python train.py --n_layer=13 --n_head=3 --vocab_size=8192 --positions="rope" --rope_fraction=0.5 --attn_scale=0.177 --init_out_by_depth=true --steps=9034
Each number is 128 + 24 x the weight over its row's rms, rounded and kept within 0 to 255. Layers, rows and columns count from 0. Numbers have three digits each. The size before them is the row's rms in percent of the matrix's.

# layer 4 MLP down, 96x256, rms 0.0662, rows 0-95, columns 64-127
100:121136095140107129148119110146136128144116135116085154125105159097131112166155150147131157105111137151108152089157122103147154106119146120080134117102146113130099134160146117081129129095124140
100:146139123152110121109146144128118149134101164128144109125124111106091147165111113145164150130158148160106147138173091163164128142096201072186170158142093129135078100127159127111121124142101099
115:141148129111155141113091139146112130120160120112143141131128084141118103080150105105133104134114152125147124108078130108147119148104147113075130104108107104092133133140114117126147146124160156
101:132114124167163140127150091088158173141130141136134152148106099131147140161144110170142122106123141097140128132111159151150103099140114091166146114145118101166096105133101097133109111106129141
097:085129128131121113115117156104128159198146129128133143164083120165139122150104116116142142119134129108143097137169129158117146115127152098162116107127135085132138116139147136102140136098134147
096:118128104135157066097140114116096152141122102145150155112133118119154120176172094107072132144115164154163099122137132129124143139156113115145109142164110118116164133117147125157136108148141081
097:126142133132132175160144120140163113142107122117102135167165151112122125136137121126129126135139177087110114170128159066116149113126136100187141100111151133165110130147109161123178160124107164
102:148123090104141130093131096138114159111150144175090136134101126133154123158164121118093171127134130124128165177099137137117146117143097098099117122077150155147102122126133148107121153111106132
091:152109170161152111131139150138141126141137101094148126114060122148104106142157136104103107159072108152141131120118129126101175114178140136112137143131157102140122119140121064149158162092162113
093:079144129119136087160139128135091112125122108143089070115140094122139110127157144166102139153155120086109189136113110098153088088137140150132129178122125144139104134115155100148136128079119122
096:132091156160134125149122165132151141158121105144097184122155186149107164136104146162137151126131169161120148102120159144133145151146102092151130119168074154093112115138112116157121106141150123
098:176109161124128139120121121090119119162084166131106125114110143111125143069108125138135129128140134091119146077116097101133128167139150156152180142064130122113125119121118091154090153164091153
097:159151140137137092097114125136156149126108118135157099105166128118145136128099128148119118167118133122149111143089158113125113130144116107133132121145129136143137116141156135112103133132141128
101:137130138123100090133098122130141091141124128153138106076161089146130109158151152100111131139137150101119138152088139119075096181140127074122113124119096128125110097108152180143077134108132124
105:140104074136120135126150140155167089155111126080107162158092130132142176152118123100117096100130128139100162106143147125170113143115105142119136110148136104126121107144115149137131147110164109
094:118078142136137124156127103157125154164107158164142116111111136125068142140122144078131178097121125129092065155188114158158142128114128144147122157140129161093089100110136076084100129115122129
100:143139149126103058156106149166107195105120123111071120122147123149093146094119109118156157106114178103115155144121106118118127135150119072129073151131121171128148149140136142099068108135081149
099:097114163116112148132140123118097144105142147153115102134116135111137159136133125141123125135103137110083124105125127155128109064123126134178141116142114135150139147060164114073171111102081161
111:128138128128142120172123086145100122137154105137105153137141086114118166092167114132177098115106144175093120146117136126122088120155169104129102169107132116090112118143138104141129122103098110
103:147187113115115152104110115123137139108135124135136070145096118148134131159132090117154135127166112114142143156078132069146111148115108109116167103126147119109082161119119117115168135106124128
092:091161137133169141133116139121138090116132138128076137081113140098144165110174129147077120079109129150125113145144122168114140137092103147153132112114161178129120117101127141146097164146142145
103:149107153121145135106097110174125139124117127148092150136121115141124158120140112110160133124121127148134095142129147178088134090125141105148086121091083124122133129102148111101193110100152137
106:137156141114135117152102170134128116136146116098151138109117142175140097118110125165113117088137131174149173157110078109118145129143134134067124117172133142154104182138161071143138098136136164
096:160131103124145138136132148161146087137155123100170141124113177134131137142110156162107136129095124156154103123141137106095111136172154164139111125124129124143143108101084128171112137133113162
098:141168146162162120174108156079095118105123100145072127128107108144104144129129077130124128164086180131133151109114117113070145145129136159139144143153105132160148107098123103104148136119118143
091:174119136146124135136160119105134149127151135123150103126112093140112100115104162145126155122143144101083149127117128110090120125099157122144081129111111122110075167166109140145133145107188104
101:182180155141109151103150121063148137121105105163133169131131141120104124151103084108154102162130095087151148143102185127151118159109114162119157070124147126141133142155162126115117164102089121
093:114121114133143119134144143141094100152124124116133033134107162071145117119140077138132123111128095122124104098119126089167156128065102120124114115072122124132089138137131108143103114124139103
094:143096143115171123139136128141114096124126116153143151092165142145144143096113158130095138169144173096113127109149117131160107131110159082133112117127097171160094121148187129140102153112146098
098:129190118119124103113119141149126118116146159077080125129134112126180126132141152097153094136091144111126117173119078102150148158133112140134114149149132120125108120148129085108109122141187122
103:130138165123122132134118140124107138122145109164142081132096139106115136129133139143122147147113155113124111177110150150089131143119145086152152131135179136111155112143152165127149128129118201
108:088152128094154114148138136127158132126108127095147169182164129112137104157151106150152137073105109148130126129143124116115111137099148098138140134116138120159113149134158118177148115119150147
090:165141164108123118138129177108124159143111109080151124115132133104132112112101104151102158145142092142106172123118158104127122132179133117137141180132130130142127101139138095105128107164128132
107:111137110137088126154121119130147148142135145119116131121122123144155116160138128128121142086150183133130118121119124110070133134118133166152143122133131114137097108174123145148108106131115083
091:147156153137093120127119106144118144163146148142117152166104079143108110201126146107184152099136134113157134143104139127112084126113145152116132115128091110090118128116103113119157135128167116
101:163141123159156142128113125124128126134120098141110135106131111104130161140107146118112140144081140133148133131109149090122136159089108121125148136174115087124152090095106135121113100146193127
092:068130141147129156135128151196170118097120130134146081100095108143139086126106108118085129146152132094129145107116069103109153143106128129137120131144145136172153116117150176169153084140118152
099:155112150149101113111146141110103157146145111135116122089108111143143119192133119178131143136156136146147142116113109150103117101106150156150123143092124130090114101114150131118118160129106168
097:104185135099141134160128133099122156091168093100151134174113163144107133106078134114152152136128067129104103114147169098114149132158138099095126120112130109119143135130122112106135140122119180
102:162099111138127118106136167130152121173095142119144137153172128127108095129076126116140135151124103122144167108162102163119097159135139105098111109094118158126131107178181099122134150105139099
101:160101123123126150111123132120102108105086115104135110119142162103164129124136121158141141127101145165171135117111111116119115168084137119142098135174145110129119119132155132134162119135092114
093:119143093080090097163156129148175060163155127123134129115086153098141094077116102083157124106150160109139116129098109131160154133142152141159092172130067150123119109122145142134131151113122070
096:134140089148139119109139107100087132097154179088112093135172112166085096114138148083126081130182101112120136191091154097126119144108161133165107105140127112136091133135092127133107133176104124
099:145168122119165150164120125097166151124106115163172131099128115119120147114142104168160125128121106125126103143089084132135128101118095133132134169153159107132105144094114170100169152118119085
098:119140113122100126142163092144117085135141134117129098134142146109086120151118128129106122099101097148125148130128113093165107128148149142122090124111146142126100137158139155087122114145143087
096:123110130189117086173114139123145103103120116076130127142088117162160089112121117117156160123139147102154108118117190116115142173127147127117094189148113143139073148135151122096127106160121118
107:140138145153096094090082110126157098148180151101109131152089157133153135172134179117127098104161163115154166152116140129163106151137115160100141151143137086080079119126096111041165087166123159
108:104108136122136148105131189180123133106095145140126123150139187148133143095102151115110146163075110135131108150082129156132109115142113113164121158111168114108141138130129148074131127157089106
100:142116112145142124120133130120143141138103117135128131114134139113106135145120153106111129122090112109096146105124128145157144127099141124133127174128133138147129155082138120105146122114123135
104:129109089138108100136112160139106143134131103128147141084084126158141120097136144112137116112127174150112106118118143154104101121094135114167089126159161094160150120146114120142103117127124133
097:154151126116106161139118099140108125117161131139125152085125092107100143145148128141128129115119120137145128131067109100077176138131118109120114126145154135111136133156123151163119155095089113
097:149117119151108105113099094093149142161136118099171125140128066166121105076114129116157136102099116109134135109137139118132076134120158143091133138118134095112094126161113154146145175136118093
101:162102139138121101159105106103127108137138149132129122123132147139117118157118140180139159111146149173114174112114148149163121094155104157107131116185120112127086083117143150128100125159093137
104:133120093146158138122123162187097125066140182164123166137109150122136110142163100135104106092131103147131111135168122155160105087109115131160171114155154142115136141118152118144118093139110174
110:101130112166171101162150125091130128105126123167150129112140135076101140091183121139113158144113085129155103129124167161123131113119136159148166091111134095175126114079146113142147202175118089
105:135106133141100116129141153144127166100159127112077144155149117151108129146147109181161105107158130132160140104181103134108143115147125121107168140126136093142160065098148137148143127110182074
097:134102143162128171093132091132089117130111106146108182101118099150134076095121151107117123128099029125152083136142132097132110125111124113079110103139114156134145140135105154127142163125129107
097:140097151148153140172113142135143146090134129149090099110085143115130112117118126121168131129136123134093133093084130146164061055099151157114104085087131147102156139108128148124112122106137154
119:135103136118080164127171117122137107139119098138121121112105108146155125144161143154105122119152133119076163136166131130125102118145166166187134090112126136175081137128121130116133169121110130
102:175102101113161182111153145118126164060111156140118122109098131121137113135139141089109122111102126112114121146161154113132100110131150122135104076112135130131098114123150117107134107140127140
098:143129092117091136122123125118128125130104154114141091134115125152110146116116149154125152113104105099113161139120127110114147123135172181150113134162113113118139131122156105110143105118092145
102:094100149131104167070143132092148191133161128099125121119130135140133086147138089167127140184151162157108151123136101136141163123118130113090101138133104121121138153100128180100116117106113144
098:151121111149114117166134118117144141122148090101122102122157131157122126118166145152145119103148142158132166149144123146109183123187146149131107101123131155131152156126179163132108121104097137
090:179144121146073134135120118136126091127137143137108166171110110160139163101136165139133140113143136158092127151116142110124120097142135135122132112111100079109113112130107120119151110143107121
092:152130102111147099127143102097112144126116154151112136124102122155100083155167121150168142168117109152129105163134153134096109138120051124165138128151130120137130063107114108155112172135140172
098:143121130124111095149119115113146163111148158111084135140102116104095097116111090107153131136132142093157136140119121089131097105099146177051162124131141103113181107142112180101158122135102100
094:094125106100165078134126098151126115111126149122158136158106138154139120114122111151126111098103125147131104128141137118127125142118113127147155131120153139120109154146121101132106071098128103
102:137098112104109118115127120166108124110135116125107148118097170143126097152080095157153130091163121101112110150109124147124154135157108165145116178141104094149108123130129124121119099122142097
103:133174108117134145082108125162077113136134147120124112129144117126118120148165158100147114116111149123128120123099147151117115130134120145095133128124112138178165139165143127121147141136160134
093:133132092110125131148145107076120121155167123150129106121110150098116138185147104098103194111152146191087143134145135133088119144103076091142134160107148121143124156126113201067114154127142142
099:102156147056130099129137136094183124122140170128128164155096113130086148143131099136169132112144160164136117060147093146119138090145112134086108119127129164152150115139132154162141098138125114
097:131120082150149133134174123128120143127151150113114118102162121119105157078136126117123125132097088118166115137102124143162146140102091144122126122140183120083137150117170141110139123126104145
104:117104071125131138114120111090171119097149168104172123127123163121103135154103152105183113150162143116145096101119191132118123172119089140097156118106173101113119102148095134125145149129085096
095:097100162132152103115074161154107106134132157125092114147121110113128200153129160101180110116142107146120135139155117108125140095111118130078150129120122122146165133122100151156114154147126152
102:122125143150133171137143127082132104119087158108108152138152147153158126158139178079129159174113161139076137119157112139143152128174140139128167152180122152128111112115132153099176139147124106
097:166125122147100118099076179109111119141112132139147122102108137091131134116153130132124172138100135102120125147162108144089156118131140149130133189113105158115123110117107134104127125106151119
100:165149107126194142144183101142158130131102117167159129156116110165109134111089128116135133140095121145138089117117114126142170084099092094133111146100112107127154148152129122156173129133180107
099:167143104156122126153121147145145158146111097131108107093146124111151137106110121103119083177156062099147126107106125166101139141134098153134123141136149118124170118130153088103214126110074115
100:071109127128133136138128083140141073154080100074117129129113138156154154127118181128104148129144111142118115172073123101150102117126141161120135119199136107137120156101121151108159117156107095
099:122152153147124147153120130125092069149161154137159096155106132140193135165129145096158144073124142112132101105109107125145125129101086155138139115150110128123141106128086160119134175115136136
103:113122165148150139147109169121122158151134117135160133146106154123115128133124098110164102138135118143163124099154102153143158169111100153121153110083085150132136129111158156188135130126125124
103:124113122171155095144135151128107142119103135118128136094157102167153090086139136051143120129161104124090158115112107149126139059123129153125115108140107161132103131102161105119181106121147112
100:127170131137145122172113129145122124166113080119110162086110121108148172087107099147101134087149162081115113165138093133063123098117115145128093124133149154117134139099184073157130099122166158
102:122114124124159122143138136127123107150116150140181080139136189167101165155139144122139086136139105112138124172109115141115104141145114118123091141162130131101133112136109096155098131096130133
095:107111157145124117084121098162109153132152191140149138166143097117103121111162129152146099113118121140115131158112138133139131113075156134152142117169141093104133171132099146070126102170110153
096:142117125117138110100114154139144126120094138111119105153112111132121122067156129147083065084083126123108125175158178164122132144206102093101109161108128110135131130116140093191110121154142130
106:119130117106124140117079193118098128114128116095127079097168129126131156144150112163091125143137098112161126130137136106119156144137110102109134176141129109124110117097115190087112151130102087
101:094140133161131132119176114095113126125141152105163098133109154154130133132109083104107115110125126138113138116112133116119129152117153116139161115144187126147128072125122146117111143141141122
098:126144091172110147104071125146151087134115141171109125175106106119125084156132153126140089127123102142115082143120144134096131135114115133109141141133077143130107141108160120101141156146138131
136:091115066114110135126133067165118141115156158164126110124140143084123150125136145114132140113118108105164139127115102136165114140143109139111154157147095180082153103100128164131105115106153128
099:136118122108161122163115174153126109138093128123124140172153146166131094075166130143140115123086140157104109101158131189133092112160088108113134146130159165151119119145101124110162129073133148
094:111111151124086099150092108101096124143106095114109110149128147112152132088134107142094128125125196156112108114103119113115107154151187150151085112103137170101135173153142117118117109142107129
090:128146121107135163095153132114138171093139122109116136071145129146160147130098156108116136157149114146131180133113109156128126133156096077149144184130139128158140165099072164144071136116155148
113:117168123124123114143169132148093117096103165129143107076165145147092147073121167119123092097116099147111132182133127136163155069158120141133096147164102119175136136129149137116141119073119160
097:165129131131098095101142106181130127129160086158126157128109144191118152051148140110134132116097128134080144148117126140142131143129105114123121129116147163150155085178097105152070127133136103
095:146139125135143125114117133137095112138130112112081122122120164125114155166114128136119138171132135179178112134088150110102114125135127084157158119147131156194160128149133123144142128109131118